Part of a small language model's weights.
Size: 10 layers, width 96, 6 heads of 32, MLP 256 squared ReLU, vocabulary 1907, 2.21M parameters.
Each number is 128 + 32 x the weight over its row's rms, rounded and kept within 0 to 255. Layers, rows and columns count from 0. Numbers have three digits each. The size before them is the row's rms in percent of the matrix's.

# layer 7 MLP down (transposed), 256x96, rms 0.123, rows 201-255, columns 0-95
096:122076119119130162165128107108135222077151134120164147146134124110112115160162134194118172135139119165114126075104154105080120130070117163070108188078161127101102182142145106072099124144166104151145110149133137142167103109122088148136096173136140171078090167036161128119184108107125108090
109:120089144154088119139106107150155104154162107112149155120160143087159185149118172137177102157118096162083197151154133103117129116168127079121157113086188149188168148072149073135160137179150141130106075149157130121142162120132106128077219152184154177152087108176102138132168119091115107092
108:154127147135129119066126097188062183134125133120116157116132051117084179107150148142183109175126118124118058135142175082105070126140095101089127175157148087156143123102129106142119069103136155103116127086110079101155150120201094130147170120155196125147115162172152100162137113148166144181
104:177158086124113174134150119118107133103154117078113139160105194096112134164130127066154093119143173127116100150126193133138132143155126062098112101168105121145182116074144096076112081139122074164089129156144133101152133141102149099160132153162131181081132102061118127061218122189135128093
112:140098137089134106132136167148190135096140064132133117126111149099138163096148145102131129097143116087150189144122133109198150078156131096119119122122124155139117093140164146148069151156126109101152105137161105144157156187160176028162089102135169158143208136083084145098181147167070165086
097:159127145128134151098129133117038134132173151186106086091133139125061110112127133143121129122123033156080100045166105131183188116099137168136110116167146135088088150119088106108184152081146144130127105082103130165120125108186088101125141102164123132129168154046149150126113089138156135126
098:121127160147095128103175112147151112040168141095171174159149146110172133161166135143081116191130104147139168115150082143123155141157141202149123115074195106161083152065141156134090161081144179111144162136102128156165085119098148087096123152159130142139134129106170120055195125117139146101
107:108125169162134122115155091096120154039148137128059140090154071146132169115147104137131176106131147097142120196101133170128142140121102151116104156129171128123112076110135121167107129161178146121167128134140138134091090134114072184124043192096185155124124135051149138132080112159175069131
106:109153141097176135081131123082139145105133112169114128146148144098152126086131222176180030149157108096119110109132143193089154110135047143162085138140145136112221161179077106100128152109178117117145147092135147114124157130125103136093172105156116102094127135092096152131124142098080113151
094:148123098155119075165108172140083119182171092144105094093120060103097117084158119088157126216165124121148134135167142131121177098133120123138106130153106148092189165100154126169145149113076115152200105208162112073145183173108159127118141128097158106077141138062121121165120113148134132139
107:067156090066145122124168120145119170152123104050161120150127187165167154181153095196111165135156137119130128157134173114183152087152190114134171155132104113133087138157136134072090139125163125130101110138161151181159124121137140141193157076124104160090105163202174125117172102115159112104
093:117158164132097175153049173125110086157149130093143158070136115185103133165104144143168167111105059173062127068152105157131141122163143175099140131134121116130083134064135152141196132118122174064144158112113061120146149121089124158121154110186098119154162180113161094158142150140160141128
097:137114112143120106141106132176085158137135175127186071151085105116088102157141127075171083092160132138091161099146167158133188150120182161126123153107120126167137091108141113112086197148123130143098072149128137107135093101155087018130082113201154160121085146117106110111144120133137073076
097:109104169098147120116142163121122190130107132099139114133151132126164187169084150156123092103150078072112176152188120150105120127112161156116149181144116071115144098085132147084156135155119124129122101143166220107096083116152177096191149221196114097116111085109098132149146094163135133099
098:098102166126191102096166128152174190090157185101190118167153145152120173124102142090135117142065146199150053095097078098196142111111112146161117153111152141156102118191122121150063103146167169119106164154152139160138129120138105117136114188184138130158159099123110135143179138101114140137
097:112149118182089139077127164163108101111156100164134151109138173139102145148181144090101081171137089117161120128145078130082113167116056150122094085177136089104135128105072116152137133110120101044116137147112096116134146131074143097120107144119111132073131164004152153141155122132159129068
098:160152135119097155181146163132031110122104187149174136154142116114130135123115152102104134140098168086107143176142111125145139169151150108104096154182086089179075135147118131105149154089139162106195146164122124141173091161103135133097155172100071115175089056097111140153101162180113196107
096:129101167088133127146165103140126098126175145155136184131128162123178104110189132133097132104111092050112154152145149144130065154088158110111068098144117144109120170148133082112155107148125159160090096117127097181108154101081181128144127103196102159084113104003133188141133110122136116119
104:100153160181090140106123115113153088138138096143165109125126112114079159123169092138153071122148110154145113078115109152102164059140160109087105149149144117135095194164159154109077185150160170144142127147090106106145134169070105104164071147112115043116115135080097178067093112113184150090
112:057138144104109130117181116116092152171133109131154117072128168128145152108158095101178086134152073177111138072091132100082121071086117129114129096134180152141128108171181112194142105150119083163128177170151108121138105090111101102159155122175082053129152140165149135063145140101166106176
099:138125127135112123098111153118135135151149141149136128160051130111133139098114134123124128097171103135099128155158145149146066056112163182134128144139128112126164095134132130093133162146089141129097122117128135153126133161076163099181126111121136108105132148000105175113134127099139114126
108:083132158100146182094140102117080118106131147115041108106155139151133152060093114122132097071119165146135111142050128171125102123123114094128140149142147147199128076164132064156164148104174158092085085074152106121084134077091187118112174101155157131130108108120113089156145170170095142139
100:107160103140085162135117134180112160145113093094151164157120156084155109147181139121180070105139122095118096060128084148117135097061096150058157108125116162162177143193098127081167128139093108147129126119104130117131078135139082121179179088134146168061075159075158139116105122091165128164
094:148098098173132178113116157032122092100173124153084124096140162133165140106138141125163045134133144150091141121139118121135148095126150123127137135141150130070115126140099127138145113092145154075085123091132134221102112045059187148152146135143105114162173051130161111137086161092111106116
102:126170161126123134127086173188109129215157178078162161157130157124122125107130141135138115123123096152135109080119124122121153088135130173152123127129153107154099134122149195154099124140127093110113117153123161108139096053108163107154150125109082179111141217000098108123122131130160096098
099:116108138122167169095181095152099113135089124154115178155139119058127103158124133125158154145181076125111110140106113126128135102132114138068118161065111092128179121091109089089135126169067110138080192125162129117118111096139126107099097070141156110108092153113079217170085192138098159187
105:096124087142133123151147090099156178115142126110098094106153099154135146147141131159143159081111135089128122083092101072153156124124104126135166089122185154155130091099083155095108077116103160158103132123138065100136096146118168165157133109164082104109116114255208122096158135114143137155
096:155125148155123188132165094139184137136143107111110105129144157104155141132148150036146128128128108182127076076090152127122116070121131035126125098126130099118139158183095109157132111151127087124161086051110099083148116182052096105078164150144094116147119158150112086177136109116134119068
106:135145124125117122121113156147101166155108205104177086081075138078085150164180108144105164117123156106113168113089209152159145188135109160134128179173114134130143117091097179113092102094166137117063158114077113122089114179143137136160173129126085137118181108162145106173060144089136147143
091:136115146108173108136128154123123114158076154159162176143121124143150130164074092126103105121139159097112172148143106121141145142089124165091176123105108139120215115086083075136131137099102112143089108128084126101138094086166139154165118165130135155093152136010187204069071124156108106145
097:120136163137138118128137141146132098105139134060123178158100159156161134118112157146118063153112154145082170099124144133086148141134137172131064135119142128134111119156167124139089042114128095164084122089168169180137164158088101118139132163170118099187103132056175168137064206181104130085
108:170180124127156139143079153141125135105138083126118174111117112186151086090179193103129113094089094091178115139084120136154109144101104039114176132125166143151148091200162122109115051076151154077130089118109100160154147167148146108180112152131158117143060157117119121102124161122158104087
095:192107169158160115101167038096101111118086158100136138047129084136143148096084078148132101114133139143113125131098118169185125125098092127113159105186106078141091087080120165120115064138165133148135085113127086147085099122119117144126138167135158124132147145024090153120102150093132106166
105:122060087127106091126156134142152163127115087140151185131072132088093113140068187094129134160157150088144110121177088135194120132150103114113065082129114148162146098081106099131083086145096128178121094106140136054138187117160144122118172179077181140146147153073152146129107164145158095125
100:114127179151099070128122093147107197163108157163089152083159138174117147155141152128134108110143123071122136114179152153101125165089169148103125200178114179139115139137115098074208132163117161115095108129089083121126118136141136104041165107127179112078141199100129128175148105130121178131
104:133207180101134123080126083139193212133168117154152146104089161134145126140104142144123118106138163129128148137090096121120139124098120117153159161158130082101059134079118114108099132135147139082128146132076159094132079148088118122098101157114207175080128093026160102078148147159144139126
095:123151149137152115140141188091126114116103090156132115118130092133078122189152104206089140127149110117116217121102145136133166083107127137101135170194114125095125154139115071180174133114112095113087104127098148092134175164075101106168113126158129092113053102029103124154175110146155117107
090:108122115123139133142180158133164169133131172130177049125084148108114136141089057114127161185107163149190135115130109121154092108142082108149090077154157143138159074073146109132084140156093122137125063166120102108150103107154175108184085136131121069076098110085160111114137113177164185091
091:154134142133072133167171139128145094213110088108112084068125122151144126133156072072152146124106128110160092175094085167060127093072088105142190106167169213104084110153138097121112134142118150149107159145138109134134159110143093107096154117141087074153201134117140164145117152099141166125
100:212119161165133142134131138143098182097106117136175076161125126145120134209136096148154139140151083113133138161119108109095095097103104068157094115150185126144132149115144135156140112150091076126168155183177121156093178089147136110106149097124130214056127135068095107138155141112104091064
089:114165092104115109109115087154106113142108146161174098117135159094173120133131122158085114135103139172119156080194105142160118096146109083162158150178118149152114100167136144170162119102108177112180101160104110121090127114065137127129139198123145105136175154004128150083154155182144101067
103:126115116118090161199127154132165138145127135141109127148122080097173108135092138072102137120144085135133083177154152086169119098139057115127085218102083159109129111144160055156135109082112159111114109151142106119186124145107131137095159142116176154178115140017116108151081108135125136082
101:157103172127168066145129141200088168129120114143113062149069150162148157186143121123079173155142142133099105108135098120081153194132118130109120184098142156132122091119076090134128126114113091175150142130154143149161137106059192106072119113098122138139144064033130122174106132127116122115
103:090171153072140150163121080094133146145201157178100128133141129099082147105140198139114111149108123127101150145125055133163108081128087052137090137184209126169102076133102109122163106163135136116104111121153196131136167163130125192106101176131120108163171119074121136132100166140130153115
097:182169150146096196142177124122110159114126110158114136107053116180137064123126113130127150098178106103131180194098106177167167142134122100076149159139110123138099103090126148109130189110100183120156175177099146120185122111140120065146129104177122152128076128097152176129143135106124203154
084:136132125123170154123142121152135121108131121095051140107104182136095141155127149147129123147111139061089126079149127157164104162138056191155118106080120103130179105144135070136092130118171152115111138100099095125158089106095149149082154177139111123156118083004136121128176155109196136175
100:126099145087155142119093141143130139122112131135123151059106179116073097117138151134108117155093139117115147132121167104101173177125077118200106147159145136118175169158087046147123142161129128165112176146067224137130128123093115060097094147163133123166044129111120124137092137183115142179
097:121109144136098121162157139104134181078141149143133082113097088134147160149178125203128147057122134175120150163100168168150142099141167156112036113112117088158129134099170147101105147091150090061135091153073114127110135107103124088110137096133148093183140137066096110081121209111136085114
093:162146122129115141108089132130131132063171107163062166149171136124148140108113159161177145158157108078105177158125183128126102173075174114143111195098123170110119119107169123112166174078144106182176117099127142135072106127151117118092078155082155148126079222126115137093102134144147074149
092:109165144101145099163160166080141145096111116148116122155137124137076142085119127110152109119147064093172136120113079108158123113110112187137074143112130064190146130115093070143126160110195175165117075120138129134180123144178119135145150161157142137080147179000136134126116142167132141114
093:153177076060104129146120144143170092115120115135106099177184161143164194182115164119146135192086134111093099186094083132128119152137095090127070120153091190127080092095075083115145114090100097090101178145083186106154105139122116162104106097112169146122150151117127107121070103121111130139
106:135084120108100144132137189121155141163139165100096105086098092107117185138112129138120073129139077124199112175104119144078156152150110138154163109117096143133128064143115109185092201182177154106114092161128122108120159061127107126126085131136077147100116176177185189131109149098119065099
105:125124098038112140175148113110134123096133125136083118149131132125166160122140112174112127152126114141076082149160174063118175114069177202144133118073119115127150121113172190140099080132134116099154127169067112117140058104124141064054094126106183147115122098127172127145106168099133121090
104:109158058118098135148103117126125155126146144200162106114149152099189136147102144128154207092106096147202153189127176107189084154072133160088142194123113159128131100099110104114092154100113151096193103113136136141119053074160119145103090135136103123114079123131132098105100136149144075142
087:163141136164090080194128113154132169177106162109105103158160134152109157142087095074060142133135086180178132065126116125087174189100091122088136170116132105146088083135110124112186134125113160143143132119129150178110084106164131124087191131159105144113124157117111207067158171103115130105
# layer 7 MLP up, 256x96, rms 0.133, rows 202-255, columns 0-95
112:107106091159108098132136196107130098082091180180090143118201068085157086065148134118162140131104189137159159123098074114144104076142124149117093101124085150086089158131106140113105148133119132097141096114089135137084053149133110134096107145125142081036137119158165145109120133154122191126
116:201086122168132142131085159161163151097174128167120153091039096146154176087121124153130182069156144133106102110153094109151147110116094188173098144152091159107145180107110089104165165153113113137140156106087118129130120134126107149133139127120046044068152128148097137118120161138074132100
107:145134122100124169154120185147156120089129140183086148198158159157149119059165207185100096171101100137114168123141062118149158114140126108125185170135177152103172117143122152124113168150090111134099105108068075128085118134155086138111114141101140133130159122154141139192084065146121124189
114:134110097093142180123155156105165118133141147183117120175099160156172131144128113151105124067120163137153177136131179121127118145135192143104137181094115147065094064137129159157130172157051113116112075127101131199162154185180123080155153127097121150163135066157129164111078096148092167116
093:095143120078154196126108141140134137054120153093119068104134123090088118085160136095132115145110163177154138044143141096117145134114134148132161158104145101141179070184118053081166153092126097166121159126143143173095101155151106103105155130123053197169138125156142086138140121170085114115
099:165160086145121101160131218146115137118074112082144194145124111112107077120092110106133099055139139114115157148109088106125109114084166117099120117090096148071144120136155109159111112135119118135169179127155147136150105195119062203117096066147114148166085163150154104148067172156119171105
110:126113070161064105173177141150134088096117093064135150182151123177189145104173112148140130121131140157114122099136089110108118066085072137086163115104157162096168119163085182162150106114126120068123062130129110142107081134183103153122149176109077078089129095130115165116112093137154150099
117:147102123131090076107124082157084099117109130136103075157095121131186084115104091080183127104142146149101138095144069168079109104113096193104134174103124128107119133183118060076105125118152112101119191093151098111116144147165120178152141121118088096121172138145065057062119091112148147104
082:124050132139137153118144086197169157123069160133089073167122202131150107101095034135087144131111112154173088076098081137136116116103069136133108130103126077090146130119162095156138112108117200153105125123128126172182146125149131176093140131120091177179157110148166124124166137122110142146
111:120150120194111095072166107077118091131107078154104112126090121140150111076177136094125159085154139133126158162149113118105090085125078131074112116093120122069076162154160099144112152182135116096149080086111189136101086112134120130115109119069119078216104204170103138166120107117134138111
097:133104148047100084075131179154167166124128131099100133172129105093191161131082152112106162087171137144089155125113118095186126117151074077199088155131112157088124121141108157113156124092114134081117176103129174145128127147152067142080119160116129113127104109139099103145113134086055107205
102:138130092118148125073120186153134148136103144068084121057129110112093157073116144128163153093132140151090192187104229122137117099140149128100094125115192154153133149151159110086128141148155081076109115097147110152150073156095103125123091172168119117200156096155102070146141115085134122109
100:129097095112126164153106139119131110122124122143111137143148113179127085135147108190151198165140147136081115107126111141099155172077154093053181092106113128073141061078158170088115174132093079177163104093210134116165158162161130123101086131163141068157122088133114177111118114121153159161
100:084096124100146092103166094102141090067075130075111078098131146162154144086186096185136142161192174128108149171097113116100050097171147137170145150152099147135151131079130127101135132153158149138150112121097118106076157152170123195128124102100077134101149162150172157123142200165140095145
088:131094102101172167149207161122159149141119100120107087149137122127206094118125124130107145117124131185095094054128131111123083122196113094102153140052118161080110137165103119114108113102103137150136114111102136161148078152100094142117134133168155084119069086113099141083063089083090070178
102:112175077143119119092126193156165141112144124146145161079061163150128108093168119063095158081199189132129132096155103132114159096102132084093159187108113174132151163156088158166160083094128106085151124144131139126109087112147079095132121119122122189124113054161111105105167135155133083163
082:102103127131165103134113116128141126067100099125141144096054100151176089075127103125132083085124114139116169079154119101153106101071089064167101114109063164120189140099135148091143104127112143120096160054080124133087088136093126166106105108191127204076176103115167121119104104152116141123
107:131150101119140108106121136042185118091119101157137127112086126190117135086164119086164130170105127166148154183130122142106130140184125144117117150119171146127114199147147144047169134136144158228114119079088119132151168112125109140120134168156130049136126079156157105174116194121093128108
116:152103091160123107153132174165138142127075126127107096053092166148117139079087092109169171113122100170142123130198126112097088093182123126041168127181149096111079084149161136164168115102110127144123144106161120101138144146126101145125145088173069138066150157156072112168110117151155076159
090:199125131118187123098178089114148138177069121112126112156047128140140113116167131163091153136123151159110150089143121102136065095148133108086178132118061151129100131085189160123100141157095116129159140082155182126124090170130148124146100125106084124119171118112203189066108111148088099157
105:121087172081114110162136139129144084106141191124112137114087123157142133040128184136130129121148156113132132099109160110110176170163117099154160120111099123160093090177142096121168120154125152168105129089158111155038174125121116106093097087149151095166171094150167135065125188139129104037
101:172120126122152071165125103143154079071098123166142205167148085155106101101108157127071116080158110128063176080184078115164163153202098105160128131157108161132162223113094142151116122124141117127115128142097186147114147148190106142119144130127117119104166106155108144100098167117151124099
098:223121123101100139084123158174135169124094188092113130106103113119170123185143115077125102097150097139102142119163134143116099083187121045147182124082113120113118126178124102114143094126149156071203166139125176170118096137148122099160148115111096070109139137151181132109064099129097136110
086:117103105049171129086134182133131099173130134077095139151146109146129114061141079088121125056167133148175143081183136087091121125177081129135146127133052166166087108097167179108133125170149200157135083151135117147120119123155123149115114129103078098150125148118083078127103086088127096113
101:196117095122171145135092171150127124116118152119114111103133150163117087211172139104097162114079127179166151116127126116135141125159131108142150074133162130111097094130090108110090093064123174125098134119114151106141088168136108123065187107183132149129210093153231122162079134097125094140
104:072155138062121087100127198130096133129098100062117129148125103125159193103105069086144125066120176096109148086162122109169191144189136114118149081115084184088162100142129147104098145172133141174173101112113182100119183132131125093139131163138116117136091087159128094147132125127129062140
093:140128140120143151131140134066092196151129080128105209148067151088040125143144107166141124127133136120121180113142219113109100088098110139133132149102060152120145107108098145132167126111142119084113125140144115151096125139139105138232103120122109121092076135162151155080121137156055099160
112:113092124167151092128132111123071130101169165124103123109175136143155084131174116155128134127171143126080184172124119107154134145127104147073118105070159129129178169179157162131154246128089102111139104098073087190162137147171106156115099164121142143090091138132127097093079182104108103168
085:158125056102144130166110136149171125113135136106118091108116105123154099086100109144162157112116092116158119130151114081110114055187136084157146111174113133119167221127123130072112116177092147089133128135140058173190134171115092104072068145156093141157138119120081144184114155086131083095
100:143118147149078146179164126068163140159132082102093155111128069113139166138120086158132132171103119144095107112109130097137146068111161099109129091103119118164106096146112119058117151158126153129186112089058065133154211203144125158049130169115128141130158073143135115096153120125151085092
111:075054083159130141097108117102162169124148179093090147187172129171102159085094102110076123119142128124098148179099168099140171122153099084115139096124162136183115212119106132133105155105098138170175160065148129126120191158079132177093096128161108129111121099151139105062115139120107115107
106:167095156189150174097114139152151142124128087165127151128084167174178069090139073104156144091116128147166163145141158158147121183109129128177143101165107144100057089198135149124104155156144126136149168122121101127164109105146084136070159150132084102103123132145105116085096076146149028102
113:149089072108126129185144125081147141108066104139088076155110169166142162160140076133201124090168180133090135180093179098086126108069137150142115119085076154149097139119147144101201134109097124123088099112142171149149129128131114093114160074151142091117139153140169174162110154160152133061
109:104134060142152130152132155126137092119087160180107057130166126151096172165109086170169145103092138155134119138118099105090123083148139147106144108127121165119120148139161196206141172094098105110212175166094095100117052105166131158089139106139121093172115103141161100133156134150079181142
111:122120112175141143106157116149191189131140141168133128150131157146139068130135093098111164094100165157125183136155194118126165127123104095133129097185133149097115190132119116060090172186115170104187122103097121086158103137108086168120111140087113152168145048146204107160111104166166118152
099:068119169077151137156132106112115161156057193093098134117133113139133098152114092052096105111098128132140120106115089107137098070139151118126179085133123145160081114137060134100131107123086134200170094093092161114184173124134164173116134159094109086071150105141147120059088113116124088098
102:106127122144131095128125130144147127124151164167112073051129127185124113120170109102143113109095158147156164112095050077154137183097118157184093107137140177112109108207147133144111100123144124111122176157101157126222128129195096132146110111111099131113161142145185123120084229112117119139
090:090067130108167088175038149160125195101117183121141158160118106077109150157144145215108143147129131155189132136131186059165135095160118085139130049144110122180116080126089171126105082114103104108108093107127153151108105124157127110167096128159082145125118156152107113112143117147100134126
102:155116126068062134131120060188181207117127111149106129165105115177114175072144121065143139133118171122105155163115140151038147126113130125104209112116142135078114127136141093177130110117143115136155072094128150168135123156185102148176118114117143148093144094149140120187083096163127109124
086:105122125147136169076097146131128131057219116077127125131093116118086143084075079121128132159109165142131104143098132148133119118107173131097134121094165139090129101165183102094081123130142082140129171114106163070148099146144139133092132149102107120138152073177177018154111151086119130193
095:099097072108164143170176182166158100061153153145127171117144124102147077103079092129105106129154169149100135164108094132097149135154124138088153133144122171117163146097149106107157127146101085129199165130100139180108202194187097126141110126132089065103160122129073156165112124154137152064
105:173170150100120082174164145052142158142128125112085134142173117119164143118126124137129186097087158127063162150157152117079151067097098134126141098143113187137210101152182123097158172155151181154153074136138140143123162143119094151117160179116135180157105142131153089116076101126065136164
113:220110155179142127156224122084121153142135130145102140123133084131192126057113153055184119124121142135133115100108109140104160126153132158099091121095187152107126128177118177111190082161074175159181132113112089151124155135166112107117134133168121138167152097139151119133089133107122067141
098:156154164159124132108177171160134120102161115121096108135143128145175131110184146098141116098137113146088102151097106136134082126176131091157181149127116146133137148137133168104156093194147100172098139160173183188057124145116094137076026121118150120121134096156087176188188123118106064121
088:115103089144118143078094124171143129128157193112116132117098120200152173181109138102076079164091153160126117096183113145130141121209103127096128140120112154141153156137136172134115137196073079115078095136097131095183125137173124117066162150064128124140162111136151090089126098192135143177
103:112102104160157106173122093095154107112145099159088115152136103169122047125083081117146088081196171149080113144126140141125179145093123096136082150082115132137114151146156127179199127083185132210152186118071142142174124151128129144133149111131098125147082167155167150143134114066105164137
094:106100096150114120046144098139094112124129090066074095153098128135169155107164140108112149118138150148134131208090109115160076103097183101136074044088111133100157195157171147126134160141158129104142112164114118154128195104122149152082116158123141144154157145156166096099102169101094131062
091:184098122129205132153140137096157093080133117103155087097094056150111120150092097198084118149118161126085172105119161089117066166134173116123093174095095138150178150113141138134097149183138167131109122122136143176230133129182078119156150159143107161086152128141096120098120134138125114093
101:130145105104183127123111171113120151088094175159117119124125108163132079147197100105105147123118151154128166071078125103126118144142042081113133165125126147123122128128102109194122237118175147101124071108176136102198094120185072152132112116147092105156129095128156105120110140171164154166
097:125140164140110060129117129126109120129142074117070112114116045152147097143110099140151098111156189116154133070092198107141145084050160113105167145211032131157079174170145141095179129124149126133126130143099148132124165136107143108147168113144129085143101133148130121181095103149165125152
108:143091068142099132138142077101160164117131103130106125173170143132114106086112134144081144107088170088104139109141061141114152113139161096183152159097116143160111093128186122078203209130116122131109155122102070165117079145166149123107112124176085114122132133137133171035137093086096173097
105:092122110122167155135054088130118146093156087181114115104187127103140114135118054100126149113146151159211165141134154108111118111135124117166105102156133132090076115136091093133141139080069126130149185114093113187179171150168085193155125155134145137077148126157096077119097096157112177077
106:146120122125056133092146152152145063094122108111100161181058106121153119102129098082152108104156097186205083126123130104105146103157130124148088082133080171125121132058147157125110057152157095122132160129140138114091193135136136158054113211142150120120147124148153122119136091120087161087
080:116165124106098176097136135206129110158071096097110130112141134153184132108115089070099129068220149165121142104156121100159106098195096100095124083143130143136090091126146083158087135114161133126166123148126145141104140116178097158126091055079091116142122118129153144124082157124066062121